{
  "intermediate_size": 192,
  "qk_norm": false,
  "tie_word_embeddings": true,
  "init": "uniform",
  "final_lr_fraction": 0.0
}
Each number is 128 + 32 x the weight over its row's rms, rounded and kept within 0 to 255. Layers, rows and columns count from 0. Numbers have three digits each. The size before them is the row's rms in percent of the matrix's.

# layer 4 attention query, 128x128, rms 0.0558, rows 0-54, columns 0-127
083:124150193131154079163135144129148117147169121126137174099122088153099155091093179101121098116191174105131096092153089140120170152146193123142117120113146149115195159068146161095110136116159120152101163121152119113087168121082113172131144110134099114147093071120070100141175085122144168130147140163074070099109116160085093171107139161171203101131145115197168185120163169122180080156148
078:146145215097189096156135155123148157147107122104063124122135188102106158108181109132175174100141155152136096098165152059134152122078141126110094150138148189119179171150135122134171081070055169125126151107173107072071163148123072102126166158146149170108156111129146137121137098135120164162102075189108077136119125136150135147116108176158129127156140106107086161093145131190155072129130
087:111086115110182087085142129157122161137147121110167111174142135188112157135119146133155191122111138081055067132110186107145204194147174181142072148131126153119133104099145125100126122165218088134161128103147104111113121120090088174145143172148092085133140044128107079133149121082133152112171103155127087149136167142086099116167136096115176140154124056149139136122145148144192138155132
106:112148117111161189083179135145145098056065115137117096090123126068103114117122104110159110083076151149172150209103072196119152127113137123119084151152094192149111085164105155134180172186142159084164077176074143157180161125140193093144143084086109149132105136142120139115157136129136098100108148067143108146134155126141134076094090121124160128118155120152164091114084129150109155118175
091:167203160162130149112094090092161164106124070127152139131080112098092146150149156111094107149140133142137165140107088170126108093161120143101169093140094132167149087077108133176119135149132085105141128131055146171110119119114164179110083095096132156113095099085153104129101194145096101104160203111112128133131098184140125138104078164144137184109139160168128167119016084091087185120125
097:086132125101194117132172035173175168068073071163147177128128127162168130143165106145194152151115172158099109149126139142151131186146121132126102097170155182079143131124154111186160150139112115136141189138114131145073143131166074122150099159106128156125114114099092125160127173166152101118127125153169134190142124196158138149107136100131169196101097151144118120088118163156061168136160
091:128124101147152136110098110130114112123169132080132142124189129134094056160119082085045078116169089130136100127114108155124107149123191162120132115095124088148153084099104125178143155171097077087114113109135195157102088095124125116114158159130107092135143153128169134077141095060087125163128105096074081122160137119075127147120094111200060114126179146107229142121148068147151132133140
106:118110116164110130181090157143091153148145119110138168104120088127095097118108167162082093127144111155096128130083173135112125198116165115151166103099128107142085157087065109096082083109109073142113115065181102102034071220149125173129143109134104106143143111102145124141115058147135126114154083128095168106086102116059178154144084140175085093134112155086131098144171102160128107111126
108:116107129103122106126179092128172182089131089103154142073081106088102157175101153167076138111130122095088152112089117087164097114197056131146139124154118135093120075091132157141178127161143099139137161138088200132116140059137157137038146130141127070168108154084156118125156159139095161106133155139069186142152127192124100161118123143141122148181097144174134112167082187107145150139153
093:187105112184035146160086145126004147118081137123084170096089131135123151156143184124062126102137145127163122160113147117078129150136122115104181098115118116145179150139116095124107152107100114155119112095112174115118133139103075115062063087114087148049098121095137129104090131123129169121139104076092099161095100110109150178088128140171146134154152149125160184122117147086152096116125
112:089124121120133154093186136135146114160193145120137108129150137156133075096110113083074054116146114183151100071109134115120056157132119140240150106105091138187125160101103056118147141137121155138129099113154132153153065059127159147144119105127088090153124147168137158116091095099142161103150142125145063128112170134162122119161066171146116132144145086117191188169074119143135132117097
114:138116155135084120154091199161127095137151109163120110072155088162156172089144135160099062171164115072178093045131141140182113141143158102081165123138108092120116206070117175145158093110091165128135085150203177098128099134126116134076101132068122078131160105142167144084096105114144115104139154089125140139093137101141052160105146148151084165161114108097084138117138140094124128132103
109:119163067102037135203115127116129165112154103174158112087128163137154147147115116101143209156072107106118154116104156127129054117134090137107145159091103094101108139125161073131074103174127114093110152126068148124117119127189063122163098111109131158085092165092116146133144136157194135106128173065165105129106069129123138167114179128054093138058154152108134102151124122121123126105111
118:105052133124145124063076101137124119126154096135147099137152172185164139140120127150074104122120124088070097094153119146184106149155089114105133124136119143075162083056148139114110094138204141120122152133057059158180116150126105117096085169099075155099136110114063081155159103092159105161093130184150104115152126138067109098143138175162137123147099080137171147135153064158105138088123
117:178129131086124136130112166130156103146079142137093109134151098102143109119077088130066084147143109117202127088148134096126169068113132112091123142112126100101117131139156176091171088112208087087124032077096110093119149135129157135085162078186085130165101175136122077118115126097081144131065090116091142157121194123086094155119102104142076151154185129133133085126161138101149096171129
106:105104142174084144158175115152131079116110099133133124136110145107110166182126085070128091093105142173155154140103140112150019186088130140137190156090090099108119121177104100189163154203114115101140083115137155194145110118132193112129169178173044088112115104176102117113112159116154137122143120115123134132130088174155169092084154126175103121122179129167108134120150124113073116149121
092:149096147166084139116137114126199151078132109120105158117097063120049124135094125136146115114107152097152139125109107141129128126135111122085160115122130175157158115085094115171122174148122113053159228060067158152117164157123186081159127099171142126192194135118152133075123122108062171158155165161119135112107066152117092125150105138134112163102068120139206139109133123147143151142142
104:087126132065106157161166174164134131146074138117101152135118121125122162107118122148124181144160097079115080162081102186144158079157093138143184090138124145087092129190141101131122166170150178136183098137118159093117147108107181145075139145118122109067146105181107126122153097138098164222092179116179132097122174134183105088130132154106107075082133120093169121137102147184115151068141
095:152081135132146129137136124198097133129117174145107102164162132088170116134143153057067155133123107180186170175142123101135118156094106067134097135094086140118120162095057117150137126143095133094109109107114098175106133140175069119125093096121133165094090139083130133100180113118165083151105094131233132068138096135169147103104101081082159122150067112124138124172127123166151126116043
101:148070127072124123093152155139145139096108097110167134118107176069160153139183089126167120133079166123134122135074072095138188145141126104075123157141169119135181114159124121180167101137082153140176113131154173190167126131120117094133104108059146102158148146153128061020118160173144185146160187122142138150144126098132140090143183158105100127125164121102125075112134147183119090146097
098:100153136099194120113133104113112065104077122169163123110174136152126104096148101136150121139165106156225097168149129161154114187116158103132114127132140147125092151191119117143114116107149117124137158123176161056155176152049118073104112139127148170157065196124180120183154138176119175091078153122102074145147168102101146144101143144105090156153158144088111084088137126097139148074092
113:159138157184088163131176080146113180117154145156117152064094133148086143114154161179196123157127148122100068114080138136146090137100083133195089089135098092170139139116105157171151160126135131151163108168149155066126159114144119086112145098159122128153106173106121136112171129144169157161139193072150112148134128138109055130160144072131074114070112149167164197092148103165078157162131
104:219059132170174132118085159116129139127115141132106113155144167106140138138113169116177107092142144129090189179110157099145178127128057148088091176154143168123125090142149156073079143081136077098101123082123175132163157132146111110108149151137143204151134103124127187170084168144091094145138168142124175143143121157133094099128179112097124121123142113125038080177155132090091139159174
097:140190083132148116105107130170080117136100113094112164140103138149094085152134113175127132149122145077113117174141158146133141157070139084141100076142188184126141123061131126144090103050110164071082134105171140119186113107087137146076097137158120154169088089132100132156217104130123127131164145155148105171099178106121105188172123119135163044155132130073114071126170100112135136135160
098:140116119134137086047156100148096105101189129103120128144136106118125164094129065141111150139166116068111089119142127119128174156110134107144162122165117143128122157142170140111187117173064112131143167096128184191115148094108079069146166197116152155135128136106158188095175143094124109139098160124179117070129118172144102134145172181146075125114132144157150191175095077190153115050134
097:107129119103135111059096148088115174113082185125169066098177073107091088114111098173149059063086129051149077108136126130105163114134100128191116156148124110134143137130102157172177110112116107149122088162113149156117155142083134137170141119127153059155151163151157098132145157075147165152085085117175097097101214130139130150162155119132108184114152098138142113167155168136157118138072
097:118051121154108135116200167126126105098109129081155132152137138141146182101094103134121061139085127111100137126114134085132113090126109131137080140163166114125144061160170109055132100151128166159159164167181092115138173165108089102160101068100198142084111127177094115141068104132105166145082154150160098100132099140099115110115136075091119098076183132169113149163151056092129106092085
099:118141172148126109155135148121134230166124194062121102078114126119105142189136109141129120155155124077141117192137157119132119160064080149120147101082125133185096110125138112105094126135106223097148150108099178153096095192151154207123130108178132162143135169149127113099112068062115098127174156117116121128127129093099108084085139148165138118115138141198085121120097160144104169116153
108:153095088117105082091112156133144112179064182157138107148079141088097111145099129120142185118139118146111128166152140117095156095169076088140124110165119180110118129134152195137135099146070138123110072139064134111132148099155147104136117070093142161148110123200130096141115162061151089122149121115151188074156125106111121050137154174179127067093153106156101145061109127108142195165091
109:110185114119106062133129174143103131175116071144105159171071110106155095142101162109142170181123093176154156143205121123123120121129127142104099079084100148112128151052053135118114169118100195149097131144090136157118127051127072087130156110111104147101099133128142125099125157091231115096148129104157145149104107146124109181103155110145091039097147127139133151156144078122160136139137
111:085096169076137125144112165150104083148096109161128103058104089055187188139163134177154125170118156123074102114173068087096117158173145116118105107106069144078118157099142141125126087131105119148169188115177116152174168132096133131121189097049144134132134152129124122135101190146093103088070131141157131095146135113082130136166160126147125140113170112212125070158144118137121139093141
113:139143144125099163081062099170181137122131120117114173148149111120169179072100073162071124193103075179197157131173095108140054125115149083126112162215134135097131103116218173142147140104115143119053137139096123143107103140111138144113109112124101158102155101121199104144122108118183113099109125132123150138120128091135128119139135116138163175152197165109076073126100103155146140150142
093:146077199135138115145199118098151143161113116153167087148128134109159149142170150142090111155145157084135132122040156087086162120160112122119168105115097170171180163194099160060136059110102146111107110176153145148099182094108111194126157115167212106140085123189135110100198161133117161112120122152087111128111113131189094154140151152138093146125128098114127166126139105126154087094128
089:106138183163160113112126163123099159143129195116097126168149114173125151054099121090115100162134129092121137089139123081083168130081124152101157104120143128124080113153177111087137094137163067096081156119126137113105098079116073160140138145109137098107094064135094116094157110075192194126049117084152084146114154193153067097139150153132104134111191121154117178156101147164150178133158
080:092093179124105117113142093079144064152129115098166169171176170167148178140087182164095126174133164134135090169088050104098153076221137161097173133079113131145205084122149153109111133159122140124075109095096125174175104093104094155110158173188128100156182124165124109111134128120129171125153164115098099111098126148116104142129138105130109146131115109138148161142072105096089083093122
083:130155096122196135143137166114069152196109114166117173132087120090133194186170179138066224150103124168088117124126110103139109114152119133110083148165143094082128088104119131165112143164134177145169177116132101189149114163163097113163097147112103193120117152096147113157114176187149104136173148082137105111174127177162167129140155092111152155089078112104110119081105099146092133096126
087:162113085134070117196136117102115126178147167171098083139061104123131132168156122168145127131132127164120095141117158124179104142054113130108084153147105105103108152162102101223071163117094177146179114170171100150196167127097109165191074148105138150109158173075154137109128148177092082172176095116125097121139145090097169112142166129103117160094128128124139152125164088095153152108094
112:154160143130121119138154168168156153201090091169138149192102081125121161090117184122110148189111101139101063140132169147157167147114124174117097117109156140128153139091109076119120115194108134171109113152106049130127119138144146147117129133122136107163089100148102069094116185094142133138096121150143094121145115136080190086161162136163189076140079044150101197119132085084116176111099
082:102118101099125149122191096149142123164132077114130143123127063163127144189138148178091107169119163213093145178113073121137173138085072108168088145090110125150118147144115133160179174185079132130170143185166114163163145175111132093097131095155079099098145141091075214109053107157133166118144087084146132125167114113153114137107092144136114142159126099130183133159169109120112150119091
119:158124143057119107091060130136182130128129117093103095126128055113068152095076167199170081070158181109131136132126075132125132101165078148071106151173172136129176126131143178142163116151193145138103131101122131161129134109077166113098099068115093110167161146150146104177104142113095145116116120119156200124146121129106098140088089149132105146172123102166126114137041160105136161158162
107:115164100106085193136132187149099098107112170149108148170129143116170101084130161152156080115182090118142136124107120136107137152062074103133148161180151117130058135131140102130186124065123191173126093172155105118092134190127142154104135162125179124153077170138109119115112137102118092086092143090102148177143111153155179115154142137128110135060127165160066114119204138103186085182114
101:111124085198124098137167154105082117120110154106142095127125119194098160158158143102136107142157084173119131169118158082133118138084108090165110102089107147135148117185112058152089132130105104118118109162233111151215143083151090141132180147174084090207098140150118134145083103153151146095169124125096115137179145146122149111139160095128174141106177119121174102180163097122120141099066
104:140093138154078174128162159121142098163151166186136150091065162117111153140157131128122097121104175169176184130082064113168103109168107085158135147175142108150106126150139068087095157087171058167126203109113128157142198119125160131100088119108124156133145127152133149166147159184102114081193116097123065132103153165144120114136113136124086130077122127116152150209124185109120130094091
123:095102169156100130102111194122157105095143142099181105133091158138138139123157142064110132159120100079157063204122117091094124067056164070133146059146146141149152096156162141135119163177094058102109121170135141134109225119098168156100185092120148097199155107120174115135130100135139166123112159089071152092149149109148108129113123100144145122157114146161106144108110111107119131171082
106:140126175098104096172114177153149181070069081195113122123169152173174126102107122146083180117091098147164106129165203085111144139166184133157169136194105104106099095147158122101106071123131118107123145123150103052146113072138136138176137137100112163148120140121076117104195112138155195120101125151082114113124146152119147130121190146158160142188173157073145124112159160136104103153144
098:086095165148107104117130121108177149128175066098151172095113118092101158186136118125094074159084160141136171111036111146071109097124141109154141158079152112079139145130114121138078098194142091083092118132132197148119146115142180137105114103095103129164116114093129120081174105140062168142087111090099143119127149201115113125107135106198124130205109163141128075110124094153131182152100
112:105147120111124185165161146106167131118133123164140117147093135053124105127135112110157144143139194087149111169130161174103039111114090187157115136123165166149113166182148126148096066160137176132119165170031119119173077103137170132181146129150108137088101190102155165055139158095130156108136096111105169124156123213126131101172122152109136097111108169107108161141139121095121092096147
124:134137135100171150105130148155139106092067096120135113172166135160131156149067123099134096167226132098126154139150067115107164143124156132147073089152154135131056117103115134076112117124211132130147177189068101121147156145147079178084144183126154087163089088121146147191107122135100141129153113150100137108155134101124142166108154110140151165148094106107066062102130194128147171173108
098:103114035130163075068190152138106149082131093141148101132134130141105112126105111122071086115076135122116135146179158116101088129070162135224116115130115123164125112106128150124161139098121122152170151130108142110152085128172147120130158166176101125094105125109147130114142122119144194065127161088043094125146108077071068115175131162129114122069110107168129165132034122144142152156143
093:164154086149080111159111113198143125141143146150138122078123149112138180092102093157171150157089104173179105087111121057068120139111163140143091119120191151146104116128066109179124136121129063064106141118152072116167101074133117110143158101119132118136158119113099116131143158185174110148162110215196165091135096143080140125097161093108120125123123127110112154149210171133093134110071
110:052103129097118161183121100128134145137124119192111107128147128145152142107145091150119165143157144134156079083200095044152158095148135133158101105073127124092124068132137144126196150159115123136157154154144200114133115157131083121130102142122143173144108083138109162073149117127120131166085135133166062156136166165190104063172132187166098078133095089115156189177132117179130162153134
109:119110183150109137180131163134207113121171143112138150114154137106144104098142174201075156147156104117107183103165107132113160121132161145108156094103158092073116143133114159133182100109143136205159139090147139086070144088095117173088122118167094097132178135160129159044158124110075183088073108125088164068156084160153126152105140140151141146127186122161179115120133186126172141124128
104:145164164057129168123142096068129152120102133172159117175159131107111144225176096139152154093110162181151185088174137166141176148095069155082085162158114109141148100077086138125101129177137122131116164133160176145111173072138114184129121150099080139043126131089087079142110148146124133103108143084164090122120155121167136117103125122135095131162124136099119126119070078115148189144091
113:129106109169110124096108176119129083098166120164071163140136134093097093154126170083136125108130193169173163093152142161177113112005110164128161062117151071116065086140116118151090141078114093092118188149096137178110131154130163147128076096161096183086081135169108162132095137108146093125139134120115091138124168174172158101148131143175136112149179144120150083105091142117156134126122
105:181105101072191087127092151105149126101153132142179163112109135140112068109122123119098134124115162165113067189098061150086132151106142188091112090132142100144164136167123188047081133140133095105090080107157107143083109126130169109142146167169137132151159137138100122216183130080118101168139182148165132133092096154084130155125097128117134116163152073118133102104120171064165153155099
# layer 4 attention key, 128x128, rms 0.0562, rows 0-53, columns 0-127
088:149132215097136061129146113130122149071119164185174144109171158117074129124137138119095122119114114178146151119153177127096060134139177122098081155111115083079173093126118126160115112119125083125136166153115200090149117055109156137109189110122219111166128115120105125122171106154121122073143103127122162121070164149133092118157163074177086127143155127152103186136074140116179143109098
080:138113125131107082152086116104162093129109117145185114115189122102073046084120131113094080107118133157087088196125090212103075155171160139152167103134145143127155064129189108053125100129112123095120087124125138140133096130150176144109083094134114169094136128151158166171114068131104106144093153121112119073153136132136103074104139080140145148131101103170107103081153157084056160138163
087:109105096114143156191110127117156069145109156163113156132197154123047148144189164174115098105157140101134097124097137157099063171186091124095172103126128093108147171141144128064103117070140086121138132095164088140088138144132139090104157119108209112104125121173093202118127077158106174061152120097087130173138128178121163170135149191147128083106120106127125115145112174151122158134132
093:117127096137079173155105129073151105089135091096155099178079100127146172161128137142156111075115120155125154106146122117070151105105070106136155101097180110161162183071136064139093126120174109134107163127130178065125110138142169204128095133061114073122148155109191096139129124148114094127126086157152170168137184164107129207143118123125136144122175106184133126143094115107140070121060
074:145109174063115139135122114105129113191113174105100172115122114100156120100123194085069114131169116063140169134161157164168157051107129090083119138123074138164130110188088070118151172126078155127142173118131070168115146121155165145147142068120133162183130212183109094155118090129105099108124143111132145073124134113085167092138166100079169102138086124152163098137116171113116144123123
092:135101144062134138103113121166166122129084093130118129104167092164109146143153150188102140079135211041117116139084125172193111137105115116179092145113104111135118103107156145085162119127197115127133105092080127158135108107159130170166104122137091122062136154125098144158125134157069125142173146116120182105051088167103155162114177154117097162134081143128120083128038185152156103141115
091:122133100134125095079152138132136146135096165141082089199085076093153109106097123122112157113149155119196155170125151114133103135147099111183116124109141105127113093185090105054103123158233126108173168169132148157190113182093148115120099183158156137135109155100136095126078122124155116095111200075134099060117098143160095148141151143097116142167166143180127149122143177190142162167117
092:090094124154166149143143113160117171141082186116129137048145177135104098183115147158096104145123109146092093138121168121163109152122139136104186096126198125124076069139126095185130151072111081177139130138215100137116138107045093135109156116135142122163127118135054141127137118092140137124163122168189164157109152102155139125123126127063124127088131123087113199110146108126144153152036
106:140089142142119142157114125102126163179122118110108120142120106131185153141077146116104098148176133174165180109111123169082109054143136119163188174169099088101098121146106125100160121135152118188152162114075099152088103175211160141142066069164089110170105146127141116110125136136168160161131138114093184104118091187102118125177124102105199128148139176130090112119148116076060180145176
105:140107145155125127170032083145104219120105122101127101127067103131186135090113164147136126135181099111151117056136084114131156129111080120171140097180099127115125135190158112151143112155175171102150176122139089120135132134128163151101090112131182085125073146156186089110108183098070106105125151096114123130115090161145121178151097124130142183163136158097147172107188186106078113140148
103:125093092092123153097118120165153161129077117167127110159137115125114113137136166096091082165148092106149178169121200127142144117103105122125108142128145075140177156193160076164138089064162113081107186107143129089145089155119074149184140150120086130138094115129142107131114117111084107159129176118143097152101224064105109117121149029115108094145135179175147102082148106059123126147122
131:184140102169158125107098101114098133075095117121086144069099098153155115136122153171166159128144119107105159173123078032161139085151154138147158102140120145141097154119124088156096119175151148055103172152137126153106136194110101111119133105171115186130075188084126143147073191100143125136127174063127086162170149100090083143120172140100120170127155166143133155136167122069075124140170
120:132157078186114108147103122161154139119161155158146070103096159100080127090173125148131115098104158104110099137133182129105074147165175195125048104218115062139121164140139179124139133168129087141153111102164199063092135131103117156137148127125127113071112100126119153165146103111124171168141082157096174103120121100155126145138121186159140113081071135122080103078138123124152068122172
119:165185154091097130078110147113144096136129105131083085118124079055149132156095163078126109127146142092106155124158172060173127046098137096184094090137075127149159141121113089096079183095103156090178151140081157162150111143047167146091172145129090163120128097111144125141155098107211123123139132056152117113111097108149086132131129121126110118090141163112116153151165089137094170156107
117:147101116130117083091167145164139119062152079079122078114136098101137109156146165066135124136049152170127205136050108094135127130154141161133176124143127157130135155098026107127099122155142113130121154112163110156145155155121106130126107126182136119142185152114156088130145179118092175101056141088129143126153151119136110102172133055112060093138178127188137107157127145196117121099102
109:103182108034112166065151177150127134077123168184162119130164149125099113145153127124134132124104124091047114106166162126110112180130042104119137118092104116132092214125161105098198106128101151172159072096173175088098132138139141181165126126171135115135134119070092167135132157175123104111132175114098203148084117101109143145111095126116150140126105152133129110098130148119180099109105
098:142118153173145160158105103083166143137113103148203143114199191131132109087164182125130150108116185148142113111046111131080130125165111109195166151174138158113153093072122152118149116141138131095071077139119128140149155099162163108143090123141146158156159123108113112032141154171065112061081180123131138129121105169166139163134154130107121112105107138086188129119080099112066145132159
110:120159132153108113141054124065167143123144180118111165173128135149101160151070168127184158107133154144115120109106176098139049092102134154165166112099077131115136128146146139129121171114152125151079174104215172143057099156151147141113195177105136063132162133181128084104114166131154155092136135123160162132119152183110125130150142138165137056136105135127094070144109165163163177095166
107:112141107160141112206117140110148141140182176160155149114167179089069108112046139103073148111179072197165129131080169142116049156135132108099087123139127139130138157093078147171137105103082078104143120070086115071075131186119136128122155163128134115108106107147101137157135098137167076103089118130138096071109114086126159146080116144108135162080078143117125155172137122183148113139101
101:126186127147081132144140155140155126147167112143134119046141173141084170103075089098197160144172094103106126159134118131163174137136107116155120136107148143125195116097150095155157110148126070102094081100122126142083092202112084116167094169094117145075187145169071175121163199145122147139170136111132181134122141179094111096144085165104106122113106089082142129111119145114133105217111
102:152168132093122126090167093133089130108181125079155137148060170147122096157085072156095140151157105172143165161181070146104121127105137111106088113121139157139118131112138148101087102101164008148120137147147116120130093086140090111113173124080105140130155167127140128164137112167152211179110110129103091193126145187148170159114114145106085130133128078115140062113117188167175116135083
110:134104176104133183080141114130084071161142121181132145133134144192095181105126121126098151068125119159135080132103074105094137140108122149126134095122124151167068115125063139084180099181111120186116074105158081096066116117119077099112165147115129173095120143145107145146137085118212137124160196105139163118089108179110183137189135140116097087119139132144100126087171129093126099130196
097:109117077183092136153172130166134129120133061206134178142122137084186164103083116093132207163102103098148107119114111148114119146134158108110085157121143162083107049072151080159202134149113107112102163174113148141180089097086110114149144095118128126180134074121094136131115100082054110146126077131148161164110136179144102130136154156120115120097123144082105170165133124160151082082161
099:141063120108157135106175127097107115133198129102103182143074139094119090119088086141083132149104057114184132116096142121140163078191091164113169091106152162119121131118137194102101126119125137125120098153086139124160056075119088144105078135165074158133099119092139154091116154120124147128176135106130144121116161157181152078131080107146132119182131105081136167208127130152183207143162
099:094164134151118153095162167121116114133090146117079183093124092099124135098162100093121135147188120095183151220106199109087175112136134112193089139115087138153064093119128126153104134158099146176177146146094132151172124138130211118074119177115144081087110129129179080118189137119129142130092152097141128118136083148106181143094121159136183178173116105175091110136141128104143188113130
094:107120087117127119156094061076213053107138120097129114107082089134136099109192066163158108042153097131118153155022091126077164163126136134116122144123148114112161133133090151165105118131137116138101097147085134134127172109104113093102129175120097120093115202125167117118152125113120161126104159091151145096099143123102090091086100075117059139129164127178120108094156161159068129135140
095:139166126181082073110171158125136142122115123130184137071071166144126113204127087075146070104113177124129150137153151110103122150091131086130082138122108115125175137092127046139153165093088119100134083126155135186121158126153176075119218144115119140080221098150172122152173148130171157139192129139159134123141104111108132121139127175097132156149118132164139146151149126137176109147194
103:072120148074167168093091112159049130111125119117161109127098107143167093082076186183089161078087114168152099139133135189112125109127154135135163097107152102171089098107140047133170144129107189110145144087115165112164141123112159096098081116129129107133163123097152137124096165127127183080146112140138196071129121104073074129142150128141153169130192162137085098188091107105123110093102
112:132204065155101188117143110140116085145119119152139033106116150116101158125139180088156130167120088127145090154134144166082161093156088165144134126097118100090115095111114096117148104131114110087099112169100183121127154102093091076124117168147209119145141112149166139137147113146138085050075098134192097086091104105151116071127164104137156121125205128155168138115117177120182144131174
106:151136138119114132146145058127116141101176125151107114086121170090081113155140137139118125189174096137121097144105163149142108145140142045137153076130120088135015120122131154088103068128168100121113114122157176147074188103145134077144174149233112126121073111157104122097128080111140080122161120117127118099175132135145131106119165089158132146112062151149064138161156124082150181141146
116:120170184152080116192126113109163103072140105141135116136100099085097116123114136161201187162140139146138113145165130146190157102105134099168093132146126133086131151115183114123097058096087054114081135166132128149126150167140113122110132162103137134095156085112174175117156134057158153110032164160103139129179099141176134151135089194107089132087181130158093149088157091138148128144145
118:174152111087130075189141125144123150087101079052167112097101164040189137104109175076121116154099120114137138117093163189169140148136098200169109178153170080127099170183118147109144103164099084074168199111172113103116127126080110073137107142114107133101098101105102128164122161155118137123113131131114074144123130100141123105106163173106137079145171092110173170153122152138124148132153
100:126177142128151064137140119094146116166113136122129143150163106161060122145150162129196150046147154132107146129078115111133060184183101126106111124108181132138126153086145082077106126142118136118098084140126075071020197168097125132149123117104183116088123118161064157113124102166088157134181121089079127112116162141116123144141142198120127086112135141090128122124141104169168162096117
093:148121109132127045118167131123087100145141062134112126221132159089082121161111124152121131116111085127087120074102196067137140167167126136138101156091206145112170113053095060149125093155088165133162095165176117074158107154098118159075105165131123099078109074121112116117100134132157145133101151110089120173120126122112073170136090108125106106130106112095138145123109102116133128073059
099:116151046128129107152152085138136110202122145184125130116130124105093116128173183150189185060161190128101155131103170160105124105105096128152110074169106101119115112137130083074139113138129095114099048170093101128048135118114061169175134087166136141113145147163090112112162127156108090133120108157122163077106106150130072064198129131128068109104092081119129099129130129143129130120133
103:158138118111135186083053174091110112104148135071089149137069125172155128118144151103112166080095095146084126176148140125132102116125166138157125097123110080175115079098186127124112080186090163113098133161062159137125143068167124070145142150155085120112185135108156124069136095090116108088173188169122144109133130091131175126200134097129118124189165121114131072122127084102161129087121
093:111145187095142172116100116117118124145080053137186128132151099130171143084109154130114089147162163138166128142155075145112126097080112100172109135118091083121153119085139164129167177140177191164150076097065167174179084103196165119070123100103125148113096121129136173189104138130128128109063139117118104100128082156150184172143168126120139162157142171092110087146078137083119101176148
109:131108139107151156115132113121148132126099137176122202130154137129125110136137136127148189132169160140134135114091172135107092142090139163155144097121105086188113094163063141125158183153100099159100095106084075126027141159147127109150098080115187092128128128165047177121154128164200172114161130114164129082094110116208157125138131097062099136113151090085124041153122145118141142111141
103:154112144164159171132111123114134136132096169113121119122177122091124056141140135084109151167121044145084164148109097146135166136113172097124116101116139147131104121098132028171159179129072176150131135097085084110116157099147162151131101083135131126157096171162158096084123110082093120165076171160076123116113131093101151185099104086116129107178191173122167165069124115117130157084059
103:086142125074080144139168111151112161143107122156137150172055075164124179159114122174086119138135113068090128109126104168116176045112089164131128114130075179146122107139118084185144139136092098105111145091094122124165146103138155160126063074130123117138114157134144112147121151175118084125176141156183170168099112082168094081140166096069078149122141094096189090165116139096079098098112
097:087082065124127149124124144123112176148098171114133147125114109143107135130140098148125122110080144120193135075141097090117138153151126124149175129155129131113172127135136107106077166134167134160178157167189026145205163125114096126118139167059105072127182084143086114125155126124144167120180154087154168148069156138139131168156168160114090132190117110183084099126174171090168109173135
087:178122132167088062098141135106105128092171196100120111128141138149085074126138125116166093080072130151123131102135074179142182163099143111083109064140143165093145144152136090118162106053151137135150086097129084088105129188153119132114127096162098099084122083074204193135145113160119125166138123147078148149130152106034085144065095100150106088155138131130128134147144157147103124135140
118:127132152114127137120146148119139106102107087099150147131138091205134078167090119148098120085146129087059115087138124044101140161133122112211113147183157125157157108112131188082105061136125174150118127083145193129097170094112106159101143080128129123141154161084151134177091145155117105074143109147039176099140080109126157150157169098128112157137083141119101122106167193124131107110188
111:146121124107143114117170127164125149141144112053231157109080125117140143146173125099126089150143185157094151142118128115102108150112145176111117110154141203122051146144170059105063204120134149086110098116142102109100099166132157142137094103138102142124112152083181099154126146110107093077114125117182151109140169136146146119178109125152157093181204100067185124127123078126162138092151
091:152174082185115108125114135169147137120162145139139079165121109130133166128145108127077120114140168196157123087175123126098176114146156109111162088129131109162159175144151037087108140146166110138115218084148068175112159124098087104188162151153091157097135115156141121123167102149166152135122149102103115156123174182140156121140109087180089188081145097117170146155114149202069105154129
099:187169120106105068067119162089098180157137111123152131201113090123127150154072142095136126159135118149124096164125109123123103100190125166127104159083138149112171182068204083108182117143085144154089145083068204107087095147173143135125080093117117156160136120124141144134141137108133104096121191072093148077108112110109164141119096081083140117101114156152179117134150115130186178123117
116:120137083120144169181093139141137112081124123110090111106078156126142114100181088123164087054124157133124099109179173158093061125176122111132170133120150081137160157144157165101127023079127106136135138119175116128159117097126089126200146116143120062180103117101140100035135109153097108150089097179165118172092137095141150157190163145150120123101098108079135119134097104096157104104127
100:112143152148183143142159119130111140208145134105097103161105149137154157114146139133110167118124142138130220134168108187108087000107111123115116125113173160129096083119142150108115168130080130121106137157088095105117133111136138176122140125127110111148093133127193088121114132128088126196127112122118101116076133117064127162205111106195096079194165092124071147134159124117154168124123
094:102163153137118121154141089126133115151122084157148082184108134116147124154198077152158082130129087068169203095154169163114082082126099112125143138141185173113097139148145130073148144119122073157117123109127088055123141104179127127144181127105112145121108074135124068133184167120103132101096164111109111080098146138119095078118169071194130127115149143156148121181087115080084156205145
091:109124097121117107163124143123188095076168120071174121057183180126159127129115129150152123134145094137138118153146129052111145121086133097132164145173146091134207114135123120147136103237125179151143095147132166097141092100183094140123111172129136156146130113170183194098145124154144120141087156143093109160114155107161143139072169149113153118154119127119139241101164093118101153087124
111:119112132150098148164150115047174170155062150119158086081140134099155081111136169093156133074144165100111123118113141091052067141114118115163134190080112095136114121100112143112110129099114069193169166118082135172082124136105084101096150175102130130129089097143140159118128102093164133081077129139079152113113187171089089151153200144127137101137146130137151088167164135173107116192118
109:114156143193195150143108123107185166142103060111159068159179101094128169151110149117149158138059074160111127046138087117133138128129133118138136161166117122167119136135107130154141118124147173139107149113120087193099211155147170161161155142137107071127189142112134141130132129125090152170093147116105121120169125183121131178137175158185116188148145100143153052108160129103128184087152
102:184112127120120145181106121093069085117204148150148118134087105132133115059102151085163127192154137106171160111095137158063122152124167128144096164085099066165120156099112174153114128105119113140099142174108147105084156094107075135123139112142111145142109173208101127155113163125129089090158139103075161134128126052183095178142104155154084128062139115149091122140099146103184106156076
114:115167143171149123119115100128088171084119118140139114114104132096166178187143097106134144158120114107125097117066165169078121197192081094095135105159148119101175153170089130086103135087074115118153129086169162145147145061157055194118141133136106133117124096118104129130122128135125165049148147118077156131138117104150143199116154138162119140087094180071109068201105112136158092112100